config.yaml
num_key_value_heads: 3
extras: ["capped logits"]
init: "normal"
max_grad_norm: 0.5
batch_tokens: [16384, 32768, 65536]
Each number is 200 + 40 x the weight over its row's rms, rounded and kept within 0 to 999. Layers, rows and columns count from 0. The size before them is the row's rms in percent of the matrix's.

# v: layer 3 attention value, 192x192, rms 0.137, rows 73-104, columns 96-143
# o: layer 3 attention output (transposed), 192x192, rms 0.129, rows 73-104, columns 96-143
v73,067,138,198,256,184,132,234,187,205,203,228,245,136,169,260,176,169,217,241,177,136,273,183,173,212,186,191,227,183,239,113,206,211,202,161,178,199,222,269,242,169,160,121,123,273,216,154,221,95
o73,073,185,212,204,202,223,182,141,252,180,172,255,250,149,130,252,172,254,165,252,189,263,240,245,155,226,191,173,189,198,248,177,163,212,271,219,182,256,184,128,170,230,178,241,134,214,224,213,237
v74,074,167,200,178,208,169,134,255,201,262,180,185,190,243,174,240,167,216,136,258,264,113,180,213,175,215,219,199,261,173,277,307,239,225,241,258,275,196,201,163,210,169,159,181,88,185,266,181,162
o74,080,133,177,213,171,227,179,308,123,195,214,122,271,238,157,139,196,204,248,227,226,198,176,178,193,247,222,182,200,160,231,159,187,244,174,217,231,175,179,158,211,220,159,210,193,178,181,158,166
v75,072,190,177,227,188,157,248,198,211,191,189,167,180,188,180,247,195,312,210,212,207,205,195,181,189,179,188,198,164,163,172,175,205,262,168,192,227,232,214,211,271,222,166,153,211,182,246,292,260
o75,085,200,131,141,179,176,187,187,203,109,227,226,121,245,230,205,106,192,199,259,202,187,240,215,238,169,175,243,252,201,225,188,231,189,197,175,170,254,267,277,168,184,165,177,229,224,216,189,162
v76,065,218,162,200,194,181,168,232,203,244,111,212,217,216,146,299,210,158,141,242,241,174,209,216,261,230,192,183,198,190,278,222,211,195,220,236,191,239,234,217,204,194,220,185,125,169,247,157,216
o76,074,156,165,205,240,122,187,279,138,60,182,166,267,180,178,146,253,205,228,154,205,217,203,207,176,173,212,147,181,202,272,156,238,224,179,227,225,233,177,212,274,301,138,179,258,161,178,169,232
v77,072,208,275,128,166,205,168,134,220,161,172,270,200,202,206,154,166,224,94,163,170,251,172,183,228,212,162,221,174,297,219,164,189,211,191,240,189,174,191,186,192,137,187,198,171,220,169,118,192
o77,083,159,244,215,261,86,197,166,274,161,223,223,259,106,135,162,287,230,188,202,149,195,234,152,266,223,230,158,142,205,250,239,168,217,202,240,205,244,171,169,187,246,161,229,254,228,180,143,209
v78,064,172,187,205,240,146,196,100,136,205,228,142,183,214,202,198,202,197,216,217,256,193,151,219,141,246,200,187,203,192,219,166,236,224,143,228,239,220,257,176,197,299,241,171,197,166,204,327,159
o78,072,194,125,192,201,217,213,225,203,250,245,288,181,197,228,247,179,196,185,164,247,209,245,221,282,134,200,214,186,167,268,141,188,180,217,171,244,150,149,215,202,208,156,216,194,298,166,167,198
v79,064,226,232,207,242,124,185,199,189,294,218,157,188,192,209,160,164,167,202,216,235,173,205,257,167,158,242,131,196,217,215,153,287,248,143,137,224,250,212,159,219,245,190,188,234,198,176,218,188
o79,074,227,222,186,241,207,231,180,179,136,134,132,195,172,328,202,215,212,219,151,236,169,86,166,197,196,159,208,246,214,186,198,229,178,204,205,243,170,243,194,207,158,221,172,229,226,237,149,125
v80,073,213,166,189,226,216,223,223,221,248,186,238,157,179,194,199,205,204,165,228,122,158,251,179,222,172,254,241,207,174,240,176,234,248,179,210,214,176,210,194,215,201,219,57,203,202,178,287,292
o80,082,233,108,225,247,199,243,168,142,151,181,220,163,183,155,215,300,296,196,113,218,207,181,175,197,211,226,106,178,197,111,195,224,187,260,182,195,178,301,243,165,246,178,246,202,192,218,144,164
v81,074,216,145,221,143,241,165,126,232,241,124,195,201,121,223,142,200,181,205,174,207,226,191,149,192,77,180,198,191,257,153,214,171,195,198,188,227,246,236,190,219,206,196,183,196,262,111,193,240
o81,085,193,251,181,222,191,251,221,238,135,120,229,212,211,211,258,181,170,158,188,180,176,243,214,181,217,256,233,198,206,223,197,219,145,176,172,237,184,245,206,249,161,216,153,188,242,306,175,242
v82,070,156,125,240,206,157,220,212,264,228,163,173,201,240,145,246,218,170,237,263,240,181,197,142,123,170,152,225,247,173,211,261,133,189,166,226,221,192,167,241,135,205,198,283,181,155,130,155,182
o82,083,217,170,214,160,189,162,188,170,157,238,219,230,261,185,214,220,164,202,185,109,178,125,124,166,154,165,235,208,190,187,200,159,256,192,233,211,198,161,145,233,161,232,149,153,186,181,161,256
v83,075,272,158,165,147,203,231,157,109,298,151,178,234,165,202,283,166,220,215,199,215,263,213,212,228,231,184,189,185,212,195,232,182,198,177,188,181,170,201,198,188,186,190,109,124,143,194,262,251
o83,082,191,173,158,248,185,190,243,177,141,187,189,233,124,192,243,221,236,255,231,270,210,245,208,202,161,207,128,201,169,240,221,268,176,148,99,260,261,141,227,244,207,147,138,233,297,177,218,218
v84,089,162,151,181,250,186,195,259,180,265,216,237,241,223,230,178,178,109,195,249,158,205,226,227,163,286,226,223,211,207,208,195,215,177,207,200,147,216,137,235,185,224,266,190,131,197,77,271,176
o84,099,210,179,210,215,255,159,199,120,255,249,228,233,160,174,180,264,196,194,201,208,241,156,134,235,217,182,154,242,207,240,225,201,229,196,179,237,196,149,172,211,263,129,212,157,261,157,213,153
v85,084,193,166,250,181,220,210,136,231,223,227,93,177,197,189,269,206,262,220,202,137,202,172,180,236,118,134,181,189,188,211,243,144,127,235,223,223,206,221,167,251,190,214,154,277,219,223,118,214
o85,098,203,233,209,246,218,217,213,262,146,149,166,222,221,161,258,187,185,215,184,200,219,164,195,136,193,227,233,137,136,123,192,213,213,226,176,206,173,247,139,231,226,265,192,228,192,233,187,261
v86,063,210,230,234,196,211,262,216,193,176,221,202,217,212,141,207,194,222,186,237,196,215,198,156,236,190,210,181,246,98,194,256,205,216,126,211,206,215,129,172,204,274,240,68,186,119,246,277,185
o86,067,216,195,195,243,168,187,274,136,197,224,141,168,286,176,266,214,227,196,211,212,209,269,281,166,196,192,153,240,154,181,180,242,264,169,184,177,184,216,322,281,170,184,244,209,240,187,151,203
v87,070,254,173,173,187,176,116,135,186,251,168,197,160,209,121,304,209,216,169,202,113,249,185,190,202,168,214,211,209,184,175,181,155,178,202,162,186,140,208,164,222,162,208,194,173,236,237,213,213
o87,082,200,177,178,202,208,211,159,250,149,90,169,220,150,136,191,141,214,196,208,240,217,208,234,157,175,259,204,180,193,180,234,221,184,160,199,273,239,172,249,219,214,245,166,250,143,247,157,224
v88,083,234,228,164,226,211,151,206,196,203,170,165,248,239,245,85,190,267,201,220,242,221,234,189,242,297,225,236,132,181,186,190,201,211,207,202,264,164,208,203,190,188,173,169,192,201,169,192,210
o88,091,200,221,180,216,190,193,190,283,240,186,194,179,207,172,220,207,209,147,236,176,221,220,199,286,234,275,256,244,241,241,169,213,193,239,206,221,240,143,170,178,257,238,190,196,282,160,247,131
v89,060,257,198,205,221,188,196,295,199,252,182,132,237,217,178,225,207,220,173,239,227,178,214,139,241,206,262,182,220,252,236,194,221,188,274,135,247,226,203,182,213,145,185,96,260,248,190,236,211
o89,073,228,200,190,187,161,193,130,266,215,198,186,248,204,153,221,242,241,259,178,245,222,283,193,258,218,188,217,232,199,159,180,227,191,212,207,177,226,177,259,183,214,277,211,219,80,223,191,103
v90,079,217,191,160,174,201,185,134,183,232,142,206,246,208,199,175,189,274,205,162,240,244,146,182,234,178,130,213,213,211,177,261,142,246,219,173,228,169,138,223,177,179,198,255,260,163,200,146,197
o90,086,195,265,194,246,140,161,181,238,174,250,216,191,155,185,209,248,242,195,241,135,174,205,143,208,196,139,229,173,181,237,219,198,161,167,213,158,143,98,67,187,224,231,189,190,269,167,160,265
v91,076,139,218,224,224,196,203,261,250,159,245,217,165,189,197,159,171,298,138,195,187,155,200,119,233,192,184,218,177,137,209,241,169,212,243,279,254,195,199,237,215,243,165,215,270,186,221,163,166
o91,088,186,251,191,172,190,169,189,241,155,230,184,210,281,170,203,189,210,161,215,120,233,225,219,180,220,253,223,212,203,170,134,170,250,215,248,138,197,178,178,132,201,235,223,194,201,148,211,191
v92,079,221,229,190,187,187,195,149,214,171,225,184,176,209,192,140,191,249,93,202,186,204,199,178,133,168,183,207,206,270,147,181,150,169,211,259,222,217,169,204,232,139,147,170,221,151,223,231,223
o92,089,167,183,130,132,179,202,201,190,210,270,206,195,291,225,160,43,179,205,247,155,229,193,230,251,211,177,218,240,241,200,175,167,199,167,251,200,230,241,229,126,141,141,229,218,223,173,197,160
v93,068,139,160,213,220,192,208,191,263,219,195,206,211,185,157,236,225,136,116,231,212,135,242,178,208,228,261,203,213,296,246,174,194,235,229,230,180,183,166,210,228,227,215,151,221,213,198,284,237
o93,076,194,159,189,221,175,225,147,146,114,244,293,241,180,102,201,285,229,242,160,185,177,121,161,207,231,174,99,169,159,132,196,201,236,255,195,227,158,282,211,199,208,176,221,221,165,200,159,170
v94,082,182,222,149,258,148,202,235,176,220,218,238,223,243,194,208,206,107,154,206,122,243,193,260,181,278,218,237,202,229,202,167,281,225,127,163,163,171,142,209,175,204,253,201,210,210,139,242,202
o94,089,205,204,210,262,238,186,206,151,252,238,219,205,93,148,175,234,230,181,192,203,213,156,152,213,248,149,139,184,176,244,233,184,212,186,177,239,133,185,158,191,245,178,250,199,247,178,177,200
v95,060,233,235,223,268,164,216,214,197,180,217,220,207,213,210,212,213,156,205,184,172,233,217,226,137,159,136,254,231,207,277,158,125,165,258,219,242,148,162,217,194,219,250,233,119,187,146,263,195
o95,072,194,181,192,183,225,264,198,226,170,174,162,217,225,220,241,286,204,215,167,229,161,226,224,142,233,230,146,188,202,245,257,269,226,208,188,267,162,208,280,168,166,174,159,292,250,230,203,251
v96,068,207,168,265,158,193,206,240,198,214,242,155,225,188,178,198,210,235,307,274,242,247,144,175,153,202,188,159,203,156,230,209,222,320,240,151,254,219,215,197,135,233,275,158,227,212,165,211,232
o96,077,242,211,284,176,232,139,217,247,211,185,182,216,193,288,254,274,167,165,169,239,181,132,181,177,174,178,219,229,198,183,182,242,198,204,206,192,232,197,107,228,223,242,111,163,169,257,216,183
v97,084,248,243,191,171,260,259,170,248,183,200,227,260,268,225,58,189,282,117,161,268,87,245,139,208,226,264,180,209,267,190,248,162,250,255,262,216,194,163,217,204,199,188,171,156,167,226,160,221
o97,095,190,228,176,182,134,192,162,262,124,224,221,184,255,207,159,300,217,232,189,192,166,284,185,205,239,268,170,248,245,234,153,181,225,208,213,126,258,184,218,152,204,276,218,172,155,117,215,175
v98,063,203,157,173,208,187,204,159,210,213,208,200,199,217,243,140,200,204,205,183,179,160,200,197,135,209,230,275,202,200,204,235,212,242,187,201,199,172,188,187,232,240,271,256,116,186,198,236,165
o98,076,221,179,221,204,257,183,242,182,204,245,283,93,172,232,161,253,182,188,226,216,189,239,261,208,165,233,187,195,187,278,242,190,213,173,165,206,177,228,226,221,224,194,251,171,240,191,216,224
v99,078,244,106,230,203,196,213,204,195,182,275,134,197,232,136,179,174,157,144,124,179,256,205,267,264,233,226,218,184,233,180,195,264,311,218,210,210,208,182,159,223,217,285,125,256,186,215,149,244
o99,086,208,202,165,250,175,195,157,187,185,196,206,137,173,279,215,220,210,293,133,245,249,185,223,145,220,159,137,219,118,167,206,248,239,212,125,185,231,260,179,246,239,184,257,236,238,143,97,191
v100,067,256,253,206,261,218,233,206,166,198,210,214,248,165,196,290,162,176,237,236,179,227,202,196,236,184,161,186,225,135,235,182,201,168,142,306,191,169,214,188,148,223,141,230,180,129,187,199,232
o100,072,216,206,122,208,171,209,156,149,217,171,193,236,256,148,254,177,218,204,167,244,150,272,223,211,157,206,161,215,199,161,194,209,154,199,143,231,224,110,319,247,152,250,203,245,210,178,198,202
v101,072,69,246,203,229,205,164,105,252,151,249,227,201,213,167,141,180,116,104,180,168,296,208,203,177,259,233,232,182,253,218,246,231,232,253,271,181,185,220,172,195,198,207,239,160,132,186,171,190
o101,079,122,252,177,265,186,171,263,283,157,218,258,226,200,148,166,208,175,217,202,248,239,263,252,184,227,225,156,161,184,250,212,163,227,173,197,176,194,128,131,218,183,215,235,168,168,174,202,246
v102,074,166,205,203,240,203,156,147,207,287,146,181,176,194,223,223,192,231,176,278,151,186,216,225,274,184,170,215,175,141,203,154,202,213,204,160,253,243,268,238,220,199,220,193,180,291,181,259,248
o102,084,197,199,209,178,264,164,195,196,208,147,139,237,190,170,197,152,213,177,229,258,206,236,227,231,204,246,239,216,205,194,232,222,154,214,196,322,211,172,316,207,217,218,167,213,204,268,208,141
v103,088,256,171,258,198,203,237,243,239,218,230,144,184,212,147,181,180,236,167,192,221,208,201,154,204,125,242,152,219,203,218,191,217,270,272,196,242,260,238,180,277,200,141,225,298,211,205,156,244
o103,099,221,198,196,159,200,245,159,238,197,175,142,202,255,264,222,168,186,221,126,229,192,186,186,179,207,209,226,238,160,114,137,212,213,217,224,180,225,292,198,161,138,249,184,214,106,223,148,139
v104,067,204,154,187,172,211,246,190,224,165,187,300,215,175,228,207,208,133,249,166,116,191,206,171,202,267,157,221,252,167,217,236,185,243,202,231,190,205,111,177,180,131,206,226,195,175,215,230,233
o104,080,213,222,176,266,217,204,285,258,190,225,254,206,190,195,188,183,167,252,214,265,173,281,231,144,236,192,272,176,261,206,208,134,198,158,136,135,199,208,166,200,197,258,225,180,111,207,246,240